{"num_hidden_layers": 14, "hidden_size": 96, "num_attention_heads": 6, "num_key_value_heads": 1, "head_dim": 32, "intermediate_size": 320, "vocab_size": 2048, "hidden_act": "tanh_gelu", "norm": "layernorm", "norm_place": "pre", "norm_eps": 1e-06, "positions": "learned", "qk_norm": true, "attn_scale": 0.177, "bias": "all", "tie_word_embeddings": true, "parallel_block": false, "init": "normal", "init_std_qkv": 0.0256, "init_std_o": 0.00484, "init_std_up": 0.0256, "init_std_down": 0.00484, "optimizer": "adamw", "learning_rate": 0.00577, "beta1": 0.9, "beta2": 0.98, "weight_decay": 0.045, "lr_head": 0.00915, "max_grad_norm": 0.5, "warmup_steps": 233, "schedule": "wsd", "decay_fraction": 0.685, "decay_shape": "linear", "final_lr_fraction": 0.02, "batch_tokens": 32768, "max_seq_len": 1024, "doc_mask": true, "train_tokens": 148200000, "max_steps": 4523, "dataset": "wikipedia_en"}
Each number is 128 + 24 x the weight over its row's rms, rounded and kept within 0 to 255. Layers, rows and columns count from 0. The size above them is the row's rms in percent of the matrix's.

# layer 2 MLP down (transposed), 320x96, rms 0.152, rows 212-247, columns 0-95
size [103  84  94 106  92  96  84 132 114 105 101  80  66 110 102 131 103 115 100 106 102  80  93  92 125 111  87  73  81  80 132  89  98 104  91  97]
[[114 154 149 131  96 154 139 191 137 102 154 159 134 148  87 132 123  82 168 147 115 115 125  84 124 124 117 152 133 120 109 152 130 122 106 108 147 112 150 111 159 106 101  79 140 116 101  85 142  93 108 148 156 126 162 199 128 125 115 150 127 147 101 155 159 137 151 170 112 159 116 117 163 152 125 106 111 130 121  91 127 159 126 113 111 118 145 131 135 116 119 125 124  79 126 105]
 [181 133 145 142 107 122 146 134  96 128 122 116 107  81 132 109 175 133 138 137 118 103 130 137 122 108 117 109 152  91 126 128 153 123 112 121 145 137  94 118 129 143 124 178 136 145 108 110 136 128 119 199 133 121 136 145 141 160  94  93 111 158 137 139 150 132 134 116 119 143  96 113 112 121 104  92 124 118 133 119 177 131 134 137 102 117 128 119 134 159 121 161  36 123 196 150]
 [ 98 119 143 118 139 105 120 112 163  98 138 117 126 116 108  94 175 138  85 143 155 118 136 139 177 133 130 115  79 131 136 149  98 101 181 117 170 133 108 162 122 104 122 106 139 120 129 143 109 111 117 132 151 133 164 114 101  93 142 137 149 151 173 111 122 131 110 154  98  96  95 132 105  81 187 123 153 106 167 117 158 103 144 113 135 162 130 144 118 117 124 153 121 160 149  90]
 [ 97 134 155 126 145 119 125  97 123 104 121 122 132 109 109 124 168 131 108 154 140 142 127 101 174 114 110  78 101 142 177 126 101 122 121 105 165 115  74 162  97 120 130 159  80 143 103 124 117 137 126 143 160 114 146 121  94 124 115 139 149 139 161 133 145 112 118 154  96 101 115 100 110 108 194 130 140 122 181 126 145 113  93 141 115 175 128 165 165 146 104 144 110 129 132 104]
 [125 102  74 129 168 111  82 125 104 137 127 196 141 146 105 116 110 105 149 157 129 142 127 118 133 116 181 147 126 192 107 130  94 164 106 139 139 131 134 137 107 112 115 152 146 114 100 105 152 138 109 143 136 147 182 113 131 113 145 143  90 109 113 166 130 137 112 166 179 153 111 125 145 132 120 104 107 137 104  80 149 113 103 117 124 137 139 116 137 105 145  88 111 101 120 148]
 [142  93 119 162 171 121 102  84  99 151 115 110 159 135 143 119 156 115 126 120 118 141 175  81 103 147 120 129 114  94 102 136 100 127 150 106  97 135 109 129 145 121 128  91 106 210 129 138 137 148 196 129 103 105 149 149 145 113 138  92 145 103 156 105 132 118 159 129 117 125 123 111 123  85 153 145 134 110  73 147 129 135 151 106 135 155 110 133 112 143 165 141 126 147 123 134]
 [110 169 120 145 137 116 104 109 134 101 138 138 160 125 136 131 123 109 166 199 136 142 135 120 151 104 117  95  65 164 167 137 123 133 112 114 100 107 136 138  42 140  82 151  92 116 117 139 123 153 139 149 152 128 110 126 124 132 108 136 147 133 140 127 113 107 162 129 116 147 135 100 103 116 168 104  91 101 160 115 143 103  96 146 114 117 121 150 151 137 148 166 101 136 151 132]
 [100 118 105 159 118 101 123 153 118 113 159 196 165 129  93 146 131 122  98 122 156 125  97 127 133 140 143 118 133 117 120 146 151 157 119 138 142 160 121 127 148 124 109 130 127 139 122 130 135 102 126 116 132  83  67 111 107 171 130 104 148 135 130 105 124  95 162 114 125 110 157 108 165 112 152 154 182 137 166  78 107 165  53 144 140 134 112 111 131 132 112 138 135 157 135 153]
 [143 161  71 136 182 158 141 135 140 151 122 143 169 133  55 150 108  99 118 141 107 136 111 167 121 139 135 102 127 132 147 121 117 151 144 161 172 104 105 101 115 139 149 125 107 138 116 137 111 143 134 128 148 162 105 122  85 128 126 137 125 169 114 125 116 104 148 128 102  94 165 124 141 124 164 102  80 144 159 108 124 139 139  95  80 130 159 103  89  93 153 128 127 119 115 124]
 [161 159  80 107 152 132 109 148 146 119  89 159 117 168  99 129  95 142 102 140 112 126 119 149 103 121 153 120 123 119 170 152 129 187 149  93 166 116 163 129 126 139 105 149 119 101 147 146 108 165 143 108  89 109 107 140 196 115 118 131 136 143 140 164 127 120 155 103 145 107 141 113 152 110 117 151 111 150 101 110 131 112  90 113 126 131  94 168 137 100 109 127  96 115 118 172]
 [100 160 117 164 114 124  83 125 127 110 146 160 158 135 122 122 134 120 146 148 151 154 135 127 125 128 155 110 141 132 108 121 111 127 217 137 146 110 126 126  99 131  98 102 113 135 128 120 103 105 149 124 131 107 102  65 178 142 141 111 146 135 132 147 122  96 142 135 125 152 111 113 105  80 149 122 112 103 125 125 126 126 187  99 129 170 151 153 141 169 142 130 179 123  80 147]
 [108 136 136 138 149 130  97 153 134  98 116  88 127 148 116 122 178 164 149 159 156 111 141 143 154  88 156 148 122 135 136 131  91 125 200 108 130  93  70 137  64 127 106 127 171 124  99 151 115 137 115  92 142 143 153  98 160 107 144 129 131 133 166 127 135 140 151 124 134 150  81 155 111 118 138 108 125 111 156 143 125 109 155  94 141 163 123 137  95 152 118 114 137 125 102 115]
 [171 140 146 140 119 129 119 123 109 130 153 123 151  91 159 146 157 143 139 127 109 112 137 141 117 190 134 111 142  95 113  90  92 122 135 144 109 125  86 122 135 157 139 122 129 121 118 111 113 122 113 229 110 122 124 177 118 159  95 118 101 130 151 147 103 137 137 126 131 143 110 118 154 148 116  97  61 109 133 121 161 159 145 135 126 116 139 141 137  99 120 148 106 135 184 127]
 [127 122  83 115 147 134 150 127 129 168 161 170 137 157 130 129  97 164 130 118 106 120 172 124 107 138 106 110  94  94 113 104 123 119 142 156 117 134 100  87 120 137 107 157 123  97 172 106 170 161 186 138 121 160 147 157 135 131 142 146 178 102 160 144 119 109 101 125 121 105  93  93  96 147 108 128  90  96 125 101 153 115 128 132 122 113 101 103 108 137 128 147 143 112 133 177]
 [118 103 117 170 167 132 120 172 132 114 134 142 157 132  72 116 116 107 153 130  94 151 143  91 167 134 101 104 162 142 121 126 114 147 144  94 125 191 129 113 145 171 118 133 136 142 130 159 108 145 109 120 100  80 119 145 110 115 184 137 122 106  82 141 136 115 137 139 133 153 121 101 159 141 132 133  88 124 169  56 135 125 129 132 126 154 134 129  99 130 155 108 105 131 138 117]
 [100  98 123 157 144 130 137 103 114 132 139 100 140 126 113 113 144  92 120 152 153 107 137  89 120 132 142 158 102 161 116 119 123 121 235 112 143 144 101 153  96 132  74 159 135 140 161 160 121 109 118 116 145 147 154  91 167 104 162 121 112 120 139 144  95 151 115  83 130 109  97 147  95 101 139 152 157 127 143 133 116 141 167 128 140 139 138 139 114 103 114 116 153 125 103 121]
 [129 107 144  89 120  75 111 135 150 123 144 127 114 148 134  99 141 124 130 134 137 119 144 136 113 113 138  71 109 104  97 138 130 117 121  53 153 174 108 159 159 121 118 135 110 146 121 111 119 111 131 110 128 127 150 105 122 141 155 129 171 107 150 159  98 111 113 164 142 152 205 110 103 156 147 117 166 131 112  67 123 123 153 138 132 117 139 102  81 132 120 144 132 107 149 149]
 [106 133 124 139 122 147  65 126 139  80 150 135 147 147 109 147 127 115 131 145 159 125 106 154  97 143 166 122 107 125 135 141 121 111 157 105 123 124 129 135  73 147 121  81 134 169 148 130 141 138 131 106 146 106 113  82 131 158 146 114 151 134 118 128 123 112 168 107 118 128 137 101  84  65 149 171 101  77 136 150 130 132 164 128 149 134 136 160 101 180 117 120 153 158  96 144]
 [ 97 115 116 124 162 120 123 123 118  91 102 124 133 143 117 116 152 135  94 157 133 128 157  96 119 142 110 109 108 138 145 110  80 160 120 130 152 116  76 121 112 158 176 121  59 118 120 178 154 124 165 104 150 150 190  99 142  97 143 140 137 107 102 148 143 128 121 134 102 122 127 108 141 145 172 118 111 165 124 116 146 146 117 122 136 149 152  95 104 145  88 160 155 125  96 110]
 [126 125 107 132 149 107  92 111 149 147 124 126 143 123 125  98 151  97 124 155 145 110 165 157 129 137 111 125 135 126 134  94 121 131 226 117 136 113 127 140 131 162  82  86 130 111  99 155 109 130  96 123 155 125 159  71 139 123 128 132 145 123 140 129 129  97 135 140 114 116 110  92 112  87 133 101  90 117 136 141 121 141 190 126 134 143 138 109 131 195 139 146 149  89 142 120]
 [124 132 162 102 135 159 114 108 157  87 155 127 142 119 106 132 161 121 150 109 147 126 121 174 170 133 112 146 109 141 178 172 110 162 129 122  94  87 142 152  94 138 102 119 138 140  98 129  86 180 140 106 152 147 129 121  99 132 117 157 123  98 179 131 101 121 127 170 102 127  91 100 139 155 113 125 109  89 148 117 108 103  91 137 145 124 141 166 111 132 124 157  95 131 132  99]
 [147 142 144 184 152 141 103 170 116 157 140 141 132 108  48 138 150 132 151 127 131 149  94 132  81 130 125 110 169 132 130 119 153  89 156 100 122  84  82 111 112 173  99  91 125 175 134 102 140 143 142 169 156 109 129 115 153 121 113 129 148 152 123  99 135 140 117 114 114 122 162  84 145  79 135 121 127 113 106 135 140 127 124 126 142 118 118 144 131 123 116  84 130 133 115 150]
 [105 147 124 152 128 136  91 138 159 104 156 139 134 141 123 117  93 132 139 128 147 145 122 125 150 121 146 148 132 157 120 127 128 134 195 120 119 151 111 119 107 135 151  82 125 130 124 145 135 113 160  62 115 139 102 109 141 142 143 118 153 128 110 135 129 114 168 137 134 144 126 114 115  72 149 158 155 123 139 140 100 129 166 105 133 126 144 132 118 100 125 122 186 111  20 133]
 [125  99 112 169 112 163 102 111 115 141 146 109  87 123 139  99 154 111 151 178 118 129 107 124 154 108 142  94  96 165  88 157 163 129 177 141 120 157 186 140 141 120 112 138 150  96 131 157 110 187 107 139 128 145 121 134 147 139 123 126 120 135 142  68 142  96 143 145 136 119  94 121 101 105 160 150 126 129 131 133 141 120 153 108 126  87 109  94 119 124 146 113  98  97 152  96]
 [139 130 193 159 112 128 162 104 127 112 161 105 106 148  97 129 151  60 118 123  82 100 150 123 103 132 132 147 161  96 125 112 166 118 128 162 104 104 141 153 176 104 104 161 143 148 106  80 111 128 137 145 116 122 168 140  91 121 117 149 143 115 127 160 126 110 166 145 124 142 123 148 175 121 130 152 123 148 117 134 145 108 129 122 126 110 135 141 161 157  88 114 133 101 107  93]
 [ 74 108 126 133 121 139 108 126 117 114 156 121 120 139 109 107 167 145  99 138 168 123 128 111 174 125 166 126 135 122 114 172  90 121 193  92 159 121 109 137 133 122 101 126 126 108 112 159 117 119 123 138 132  90 129  92 112  94 164 158 131 165 173 133 130 135 117 125  98 105  95 137 109  99 172 137 129 143 119 112 163 157 126  93 105 172 143 109 122 148 132 124 179 164 105 114]
 [152 135 130  82 145 134  95 109 132 125 158 153 134 169 110 129 135 112 121 110 126 135 110 165 110 115 154 105 164  93 110 126 163 113 165 148 113 115 127  93 144 133 165 140  82  90 152 158 152 116  96 133 159 109 130  65 116 102 104 117  90 156 125 150 129 112 160 143 173 161 144 103 126 137 113 111 101 130 132 157 161 127 166 101 133 125 128  78 121 154 134  95 133 108 148 156]
 [104 115 148 117 122 118 148  82 133 105 151 127 117  84 117 103 109 133 157 157 106 134 117 121 102 110 145  80 164 119 123 145 101 102 126 115 152 111 137  98 170 112 121 147 132 127 137 143 158 111 162 148 141 151 157 140  57 153 123 144 127 143 119 122 145 100  86 123 143 113 152  99 113 187 143 138 139 145 155 142 126 115  69 131 124 163 123 152 121  82 120 103 117 130 190 132]
 [160 144 123 161 177 117 112  85 129 125 114 129 180 133 128 113 129 110 145 113 114 158 154 141 102 143  75 153 143 121 119  72 162 107 115 122 143 142 153 149 105 146  99 115  99 144 121 127 133 135 119 192 152 132 139 101 152 159  97 109 114  99 142 113 112 124 144  92 121 152 122 131 120 111 116 123 127 135 126 112 133 113 148 171 144 112 106 153 141 135 104 129  61 112 197 152]
 [156 132 129 153 130 100 134 143  89 124 126 131 146  93 119 135 139 131 144 117 130 115 142 173 134 118 105 137 142 121 149 140 124 126 141 120 143 100 121 136 106 140 143 153 119 128 119 121  88 138 113 183 140 135 141 135 132 131  71 108 120 138 152 111 110 125 106 131 107 144 106 104 114 113 154 112 125 140 110 121 157 136 128 157 127  97 111 133 152 121 145 140   8 127 219 103]
 [140 105 150 110 138 156 143 175 131 130 147  83 123 126 157  86 167 142 158 138 135 160 131 154 164 124 142 121  86 129 155 138 141 109 165 131 132 135 137 117 144 137 171 142 119  94  99 146 167 143 120 119 124 108  76  91 103  79 118 126 128 104 136 144 100 130 109 152 126 159 148 138 111 127 132 113  83 106  86 172 150 107 126 103  66 140 153 142 103 140 143 150 105  93 123 128]
 [110 140 122 154 142 151 100 154 127 113 182 116 170 141 112 139 167 111 148 139 151 128  93 110 134 146 153 100 129 140 125 135 134 103 217 113 129 107 102 117 102 122 112  94 137 143 107 124 143 101 126 106 125 135 109  83 126 145 151 123 165 132 107 128 131 110 144 135 151 140 145 119  81 106 147 107 102 110 120 148 129  93 211 122 146 147 128 110 126 165 131 110 160 130  86 124]
 [124 138 130 113 164 108 144 146 101 114  91 135 157 113 147 119 175 152 129 135 147 145 139 135 163 117 146  92  87 125 130 106  85 148 156  78 149  98 137 119  97 120 181 102  68 108  90 149  95 112 147  89 118 148 183 144 142  98 146 118 149 147 147 143 114 139 102 128 106 126 141 111 134 140 111 130 131 188 119 109 155 145 123 122 126 123 142  92 117 155 115 164 123 122 106 104]
 [130 134 141 150 102 134 137 150 102 100 134 134  82 159 157 134 128 120 132 138 123 111 166 200 123 154  98  99 126 104  67 102 116 101 103 140 132 143 148 114 106 120 110 153 167 142 133 123 156 170 170 122 106 107 153 130  70 132 140 118 186 124 145 179 155 110 144 170 121 131 111 120 106 110 139 147 107 155 140 129 129 112 132 154 132  83 117  96 103 117 131 122 133 143 116 120]
 [103 126 130 123 122 129 126 117 130 119 146 127 136 162 118 143  98 109 114 116 139 126 129 151 145 127 141 136 153 162 122 142 104 120 192 135 107  81 144 117 161  92 137 106 132  98 141 130 121 113 146  57 128 142 162 107 106 105 160 146 124 110 111 143 130 139  92 128 157 103 139 114 107 130 140 164 131 120 138 135 128 128 129  92 147 138 134 143  89 127 133 111 213 151  36 132]
 [120 174  96 104 118 162 138 112  96  91 170  69 139 147 127 117 148  78 117 168 132  96 116 102 143  93 116 118 157 125 121 138 109 119 140 149 131 131  93 106 140 113 126 113  83 133 159 119 165 139 124 152 140  88 157 115  77 105 114 127 145 126 126 146 105 155 132  99 150 149 124 145 148  94 137 159 137 140 123 143  99 143 177 145 155 114 150 159  93 150 138 103 114 172 127 115]]
# layer 2 MLP up, 320x96, rms 0.177, rows 213-248, columns 0-95
size [ 72  98  90 100  97  97 121 100  99 107  93  55 105 103 126 103 108 110 109 102  93  89  99 123 100 112  81  80  79 107 102 102 102  78  99  93]
[[ 70 125 127 119  94 116 133 128 120 120 152 122 140 146 111 140 128 150 102  95 159 129 112 132 160 174 163 120 137 135 138 205 107 128 149 103 115 116 136 134 160 115 133  91 152 104 137 147  92 123 104 108  77 127 128 102  98 102 160 174 125 152 120 131 118 112 126 149 120 114 109 132 123 120 140 155 135 121 133 124 168 144 111  81 102 150 118 117 101 142 140 160 187 141  65 132]
 [102 123 156 117 105  97 106 108 109  97 124 110 120 119 115 128 188 152 110 141 167  96 113 140 172 142 135  89 129 119 146 182  98 128 154 110 129 122 160 136 114 151 124 117 147 117 105 132 120 145  95 133  69 121 132 106 111 122 133 160 125 159 156 119 101 136 129 117 117 125 107 142 102  77 147 146 144  98 139 146 152 167 118  82  76 148 101 158  96 159 105 170 121 153 117 135]
 [114 148 159 110 122 126 122 136 126 105 118  86 116 125 162  97 177 126  88 132 142  73 107 150 143 148 151 109 143 149 121 168  84 145 150 101 132 119 136 122 128 142 147 115 153 110 108 136 141 186 105 128  72 105 126 106 115 165 123 163 149 170 153 127  96 140 163 129  95 135  99 140 101  84 130 120 152 111 143 120 127 152 131 121  85 121  98 179 102 132 114 149 112 142 114 156]
 [149 101 125 142 110 166  94 108 121  83 128 145 154 126 116 165 151 141  90 150 111  91 128 129 114 148 138  88 137 132 170 143  92 123 134 108 119 108  98 134  98 146 118 119  99 126 128 154 108 114  89 105 148 145 149  96 119 124  96 148 175 120 112 128  91 109 142  90 141 163 127 143 123  86 158 152 161 119 117 142 129 181 145  80 147 127 109 132 153 194 153 116 124 156 120 131]
 [135 133 170 139 124 154  87  88 134 128 127 129 161 134 130  96 128 168 141 109 180 133 129 146 101 128 121 130  81 133 146 167 120 179 150  86 141 110 127 120 103 149 156 127 160 150 104 159  93 159 129 105 121  56 135 123  61 134 123 133 148 130 149 144  94 119 119 146 133 120 126 117 118 100 118 120 141 108 140 156 112 132 105 125  83 142 120 152 135 165 145 153 117 174 116 144]
 [123 114 169 110 152 138  96 133 125  99 137  69 144 140 133  88 166 115 118 132 162 110 150 128 156 148 153 128 141 117 148 135  64 159 147 130 136 166 156 124 116 134 145 125 143 144 124 129 106 161 139 127  90  86 143 107 103 154 113 151 123 161 147 131  91 118 154 109  88 130  89 154 151  81 139 122 119 117 152 121 133 135 123 122  91 153  96 162  73 128  91 151 116 151 122 160]
 [121 133 119 153  90 120 113  95 136 126 127 152 117 132  92 111 139 146 118 150 137 128 120 153 166 117 176 134  91 136 115 154 118 193 144 118 161 152 101  82 130 141 147 128 154 125 142 110 162 132  94 123 136  82 105  83 103 141  95 121 154 130 118  95 116 188 151 126 155 117 106 111 107 109 143 139 178 149 166 115 112 134  86 114 102 178 144 167 133 138 119 148 118 121 136 128]
 [142 150 141 137 149 126  78 121 144  43 122 148 128  86 114 138 174 147 105 125 133  61  98 147 115 173 117  96 120 159 150 125 108 116 147 146 135 131 104 129 132 144 130 127 116 120  94 148 151  83 117 111 135 153 134 114 128 154 140 206 162 177 104 115 123 101 145 128 112 148 144 139 153 110 103 102 114 105 113 123 130 137 150 120 126 122 122 144 119 139 154 139 116 139 108 154]
 [112  96 142 120 102 127 151 130  96 133 107 131 123 109 134 111 152 131  79 137 152  52 145  76 159 126 141  75 142 133 136 143  88 170 163 122 117 139 155 143 115 141 148 140 135 107 123 137 165 174 103 137 101 107 122 124 116 130 121 134 143 178 144 146  97 120 123  97 123 112 128  87 117  97 160 155  95 135 122 101 156 103 148 119 127 143  74 146 122 167 103 155 124 141 121 122]
 [114 140 171 124 122 120  92 131 118  86 144 112 149 152 132 118 157 120 112 129 180  94 110 157 153 146 146 108 137 108 147 166  86 135 148  85 125 141 165 147  98 111 127 108 137 129 134 131 145 138 164 128  85 122 166 110  71 135 131 170 154 155 138  95 118 132 145 103 111 120 107 106 140  91 140 146 116  92 163 122 129 142 128  95  99 179 119 139  82 157 120 143 142 128 109 169]
 [105 132 185 112 128 127 121 130 137  90 154 125 141 112 148 133 156 159  84 158 129 107 119 146 157 154 135 106 127 146 165 158  70 128 155  90 138 128 163 125  93 136 117 107 151 108 116 136 164 137 116 123  80  96 147 106  92 139 136 159 142 145 147 117  93 143 156  92 117 129  91 127 103  94 136 137 132  89 122 103 154 164 128  72  81 152 115 146 112 119 120 146 128 138 108 147]
 [126 133 131 115 154 114 154 138 135 102 108 124 159 129 127 142 123  97 112 121 185 114 137 143 135 147 142 138 123 157 152 192  99 149 202 114  99 123 134 175 124 106 137 104 127 100 111 144 126 120 108 101  97 112 138  97 104 149 136 174 138 128 112 127  96 136 103 140 121 111 118  96  97 124 123 155 133 100 144 147 153 115  76  91 139 124 126 147 120 150 151 121 174 140  58 126]
 [140  99 151  88 154  97 111 136 158 102 143 103 140 136 149  78 148 113 120 141 156  80 121 125 120 142  85 136 115 158 155 118 138 185 153 145 126 175 148 161  97 127 142 161 131 129 122 175  89 101 139 118 130 156 149 111 115 164 133 184 170 133 126 137 141 129 130 132 107 101  76 126 100 123 120  97  96 118 143  79 115 109 108 127 138 136 132 119  91 118 146 106 126 117 110 146]
 [132 117 132 100 127 139 119  99 139 121 122 129 160 112  99 148 143 133 116 154 123  93 163 146 156 165 171 109 140 138 168 161 150 159 135 137 129 120 165 139 101 137 119  99 103 137 144  98  76 116  84 110 149 138 143  77 106 118 103 160 177 178 105 145 138 117 108 124 121 131 136 115 116 106  93 119 117 108 117  90 167 116 140 126 153 151 141 154 118 186 167  91 107 153 113 124]
 [ 97 121 124 101  97 103 123 122 102  97 128 108 126 143 108 136 158 127 116 146 168 106 122 147 171 143 156  69 134 146 151 185  75 125 142  83 134 139 134 143  60 126 126 103 143 112 116 141 143 144 140 126 120  93 155 123 103 132 134 159 101 140 150 127  93 141 115 134 109 124 104 125  85 105 145 138 142 122 134 153 148 157 124  85 120 153 104 160 111 164 144 169 134 178 114 130]
 [135  66 126 152 144 146 120 118 117  95 171  92 139 147 104 115 138 130 128 115 131 127 134 123 150 141 134 121  89 157  96 122 127 136 129 118 140 133  98 204 116 126 112 127 187 119  57 142 119 178 132 129 121 104 109  91 131 128 150 144 120 119  98 123 137 112 158 131 105  70  98 166 142 117 134 132 115 131 165 124 120 113 113 120 155 163 143 163 123 142 122 164 142 157 149 101]
 [121 116 166 120 155 119 134 148 137  81 140  65 136 144 118 133 166 121  88 141 135 116 114 130 183 160 140  53 129 149 155 149  83 130 137 114 147 186 147 142  82 127 115 116 106 128  93 130 149 122 154 138  89  88 147 107  75 130 119 152 137 173 140 132  93 127 129 111 103 119 107 135 141 117 127 153 163 107 131 125 138 133 129 122 121 160 114 153 113 129 108 150 121 129 124 138]
 [104 136 140  92 100 108 112 120 114 109 129  87 150 106 124 119 142 171  99 130 174 130 121 188 173 142 149 130 139 136 151 163 101 125 166 103 132 125 162 132 124 124 123 101 163 103 118 120 119 149 113 130  87 108  94 111 102 151 142 166 129 146 152 109 107 130 145 112 106 117  91 141  93 105 119 140 124  80 155 119 144 173 141 102 119 126  94 160 111 168 136 170 127 172 109 140]
 [159 137 154 116 123 129 111  86 118  95 175 115 146  97 116 106 141 139 113  87 154 138 112 172 181 147 155 110 117 126 131 110  94 124 137 109 129 141 128 173  98 121 118 102 151 102 108 113 136 154 154 125 125  99 111 105 104 163 122 180 102 152 140  94 135 116 158  97 124 118 100 148 122 109 139 150 130  71 132 148 128 158 115 112 113 175 121 179 112 151 132 177 132 145 121 154]
 [124 120 168 100 137  79 114 134 127 108 170 139 161 113 117 119 149 132  81 160 129 130 117 114 142 151 132  88 128 113 136 142  73 152 147 109 159 161 137 137 125 134 175 122 141 151 115 121 130 167  96 122  66  96 163 104  90 149 112 133 150 148 140 133 111 128 179 111 110 125  92 133 135  74 145 137 125  91 126 119 128 160 122  99  94 152 128 148 126 136  87 143 117 123 118 167]
 [115 121 152 117 121  83  95 143 117  93 139  87 150 125 122 114 156 153 128 154 146 126 110 172 170 120 139  78 135 113 178 157 105 129 168 112 132 141 165 156  69 148 142 110 111 127 134 151 124 137 116 136 134  92 123 101  90 127 118 143 170 157 127 105 106 133 137 138  92 121  95  84 117 108 128 124 129 102 159 141 172 144 131 115 130 185 129 144 104 162 129 161 121 109 106 127]
 [116 118 162 115 133 132 141 133 130  94 141 117 147 116 141 111 137 109 105 149 155 106 122 164 167 144 122 100 134 123 167 168  78 142 166  94 145 128 190 135 110 118 144 101 135 117 110 138 152 163 136 123  85 112 130  94  75 159 117 182 134 160 132  97 112 129 128 104  88 119 107 110 130 117 161 150 155  99 145 114 136 149 105 101  91 158 112 146 107 149 131 158 135 147  97 159]
 [119 106 131 123 140 101  60  97 145 110 124 106 139 138 118 126 135 142 122 157 201  99 135 149 144 119 151 124 111 134 136 147  73 144 147 101 124 131 122 157 112 146 122 142 127 124 135 130  82 147  97 137 125  76 143  95 108 144 100 145 172 122 156 117 125 153 142 123 107 105  60 161 134 122 119 105 144 144 166 149 162 151 109 125 126 179 139 156 125 161 124 142 107 153 117 141]
 [133  87 207  78 156 127 114 122  99 106 171 108 164 141 100  78 160 104 108 124 135 138 128 111 131 167 127 129 106 117 141 117 126 113 142 142 176 175 165 165 148 138 116 142 100 151 103 132 135 114 144 118 115 126 151 115  98 100 140 138 130 141 118  96 122 138 175  86 140  91 114 117 108 113 131 181 137 122 118 130 130 108  94 100 127 131 161 102 129 158 124 120 131 148 130 140]
 [121 101 156 118 117 111 123 151 115  94 129  97 145 127 113 132 166 167  93 138 168 121 118 139 165 144 141  95 124 118 169 192  84 132 153 107 138 118 134 156  97 142 109 117 158 105 104 126 115 154 118 132  79 114 128 110 108 119 132 186  99 162 154 129 113 134 139 106 105 130  77 132 129  94 148 128 127  89 140 132 153 166 122  95  83 162 100 151 101 136 121 151 132 135 111 138]
 [101 127 170 114 104 116 123 104 136  88 170 120 133 124 129 122 131 129 107 131 156 126 140 144 149 126 184  99 115  93 113 160  89 116 139  98 138 115 134 123 138 121 124  89 139  84 116 111 137 165  83 140  87  87 100 117 118 134 114 132 136 168 139 108 123 183 171 110 104 130 106 130 130 124 158 122 184  95 153 145 127 166 135 113 120 160 114 153  93 141 110 179 143 141 122 158]
 [101 106 176 117 120 110 117 109 132 100 136  97 161 146 145  68 151 133 138 155 179 135 108 138 160 143 129  87 125 151 120 138  90 165 167 108 131 163 115 136  94 101 141 126 155  80 113 149 119 136 145 132 102 126  97 121  62 151 134 147 139 143 119 112 122 139 143 115 106 125  97 147 119 116 140 172 157 120 131  83 148 130  99  98 100 158 100 147 111 151 150 152 126 122 107 146]
 [118 142 129 103  97 115 135  97 104  87 133 104 139 127 124 133 138 142 109 123 157 139 126 164 158 138 167 116 134 130 161 189 120 142 216 141 108  99 129 151 103 118 116 105 144 130 127 137 144 138  81 127 112 104 129 100 103 149 127 185 151 142 133  89 130 126 116 146 107 123 108 111  88 113 140 148  97  88 148 136 153 130  99 109 107 167 127 170 124 166 133 152 149 123  95 121]
 [ 93 135 140 115  96 102 143 136 115 119 135 114 123 138 120 140 146 142 111 122 146 129 106 127 176 130 145 111 149 119 148 214 103 137 156 128 121  79 132 148 129 126  97 112 135 140 114 140 108 131  93 148  82 119 126 130 108 109 136 200 128 168 140 117 131 122 145 139 113 106 100 113 131  89 158 139 132 108 123 117 197 132 101  67  98 167 113 126 101 139 119 153 139 118 100 135]
 [121 156 128  79 102 103 135 148 135 117 133 152 149 118 142  74 141 122 142 160 175 146 124 180 129 125 138 120 124  89 153 171 108 116 156 122 124 123 166 121 128 114 167 128 121  82 139 139 158 120 123 118 116  81  88 126  76 134 106 130 141 152 136 109  87 137 118 136 117 147 117 110 125  96 125 130 123  93 133 112 164 175 139 125  84 163 149 120 102 166 141 176 114 110 115 150]
 [115 148 163 116 123 106 142 133  98 104 129 108 144 127 128 120 166 129 114 151 159 114  92 143 187 141 149  79 151 139 153 161  84 112 154  90 139 145 134 145  93 131 131 104 127 125 125 132 137 126 153 128  76 104 142 118  87 146 118 178 113 157 133 105 104 125 137 113 103 126 102 105 144 113 151 138 135 100 143 149 125 167 139  83  94 189 114 157  86 144 110 156 129 148 111 158]
 [115 144 124  95  89 125  88 105 122 101 154 118 145 139 143 126 159 151  98 118 150 128 133 154 114 139 112 140 118 139 153 153 110 123 164  48 121 143 116 109 140 133 132 120 166 103 129 122 140 178 101 121 111 110 129 111  99 149 107 156 148 138 147  87 108 153 159 103 101 123  94 139 106  82 146 120 123  54 170 151 132 166 135 134 118 122 116 162 121 158 135 167 120 131 114 142]
 [131  76 194 127 153 112 135 102 127  77 181 113 201 146 103 103 135 122 129 151 138 102 113 124 133 155 108 127  68 166 160 117 102 152 136 122 173 126 138 166  91  99 101 142 126 146 101 160 104 101 122 118 111 124 151 121 121 107 132 141 139 122 112 142 136 130 136 126 102 106 120 122 146 134 126  98 196 111 152 118 129 133 126 116 132 136 139 124 103 124 129 128 126 172 126 140]
 [112 118 124 122  90 115 115 146 146 111 160 109 147 133 154 113 130 137  99 130 170 128 112 136 150 136 156 121 140 101 151 167  72 157 142  82 132 146 117 118 126 119 130 108 137 113 127 162  98 150 135 130  78  79 155 108  81 141 137 148 123 142 140 123 116 149 158 118 116 127  92 119 117 113 156 128 168 106 174 140 135 163  79  94 123 185 109 155  96 143 104 148 159 135 103 158]
 [103 144 124  74 142  98 153  97  95  90 148 127 128  67 120 114 169 120 121 124 176 138 105 116 138 147 130  97 113 151 109 137 125 136 174 151 127 173 126  93 111 134 149 110 143  88 116  88 116 124 111 133 105 144 123 125 111 163 112 148 143 192 124 107 135 135 113 105  94 116 122 156 102 119 117 151 151  97 111  86 160 130 158 141 130 126 124 167 112 160 127 143 115 159 119  95]
 [113  78 129  89  88  85 130 141 120 118 141 126 135 124 137 156 142 188  97 170 116 127 110 136 165 125 134  66 116 158 156 157 125 117 152 100 138 110 135 174 106 142 110 141 120 139 112 175 146 131  85 129 109 135 136 123 118 115 130 143 104 109 139 153  98 169 123 107 140 120  80 103  81 110 175 134 155 126 121 136 147 169  91  97 113 136 127 109 129 161 125 138 132 132 130 114]]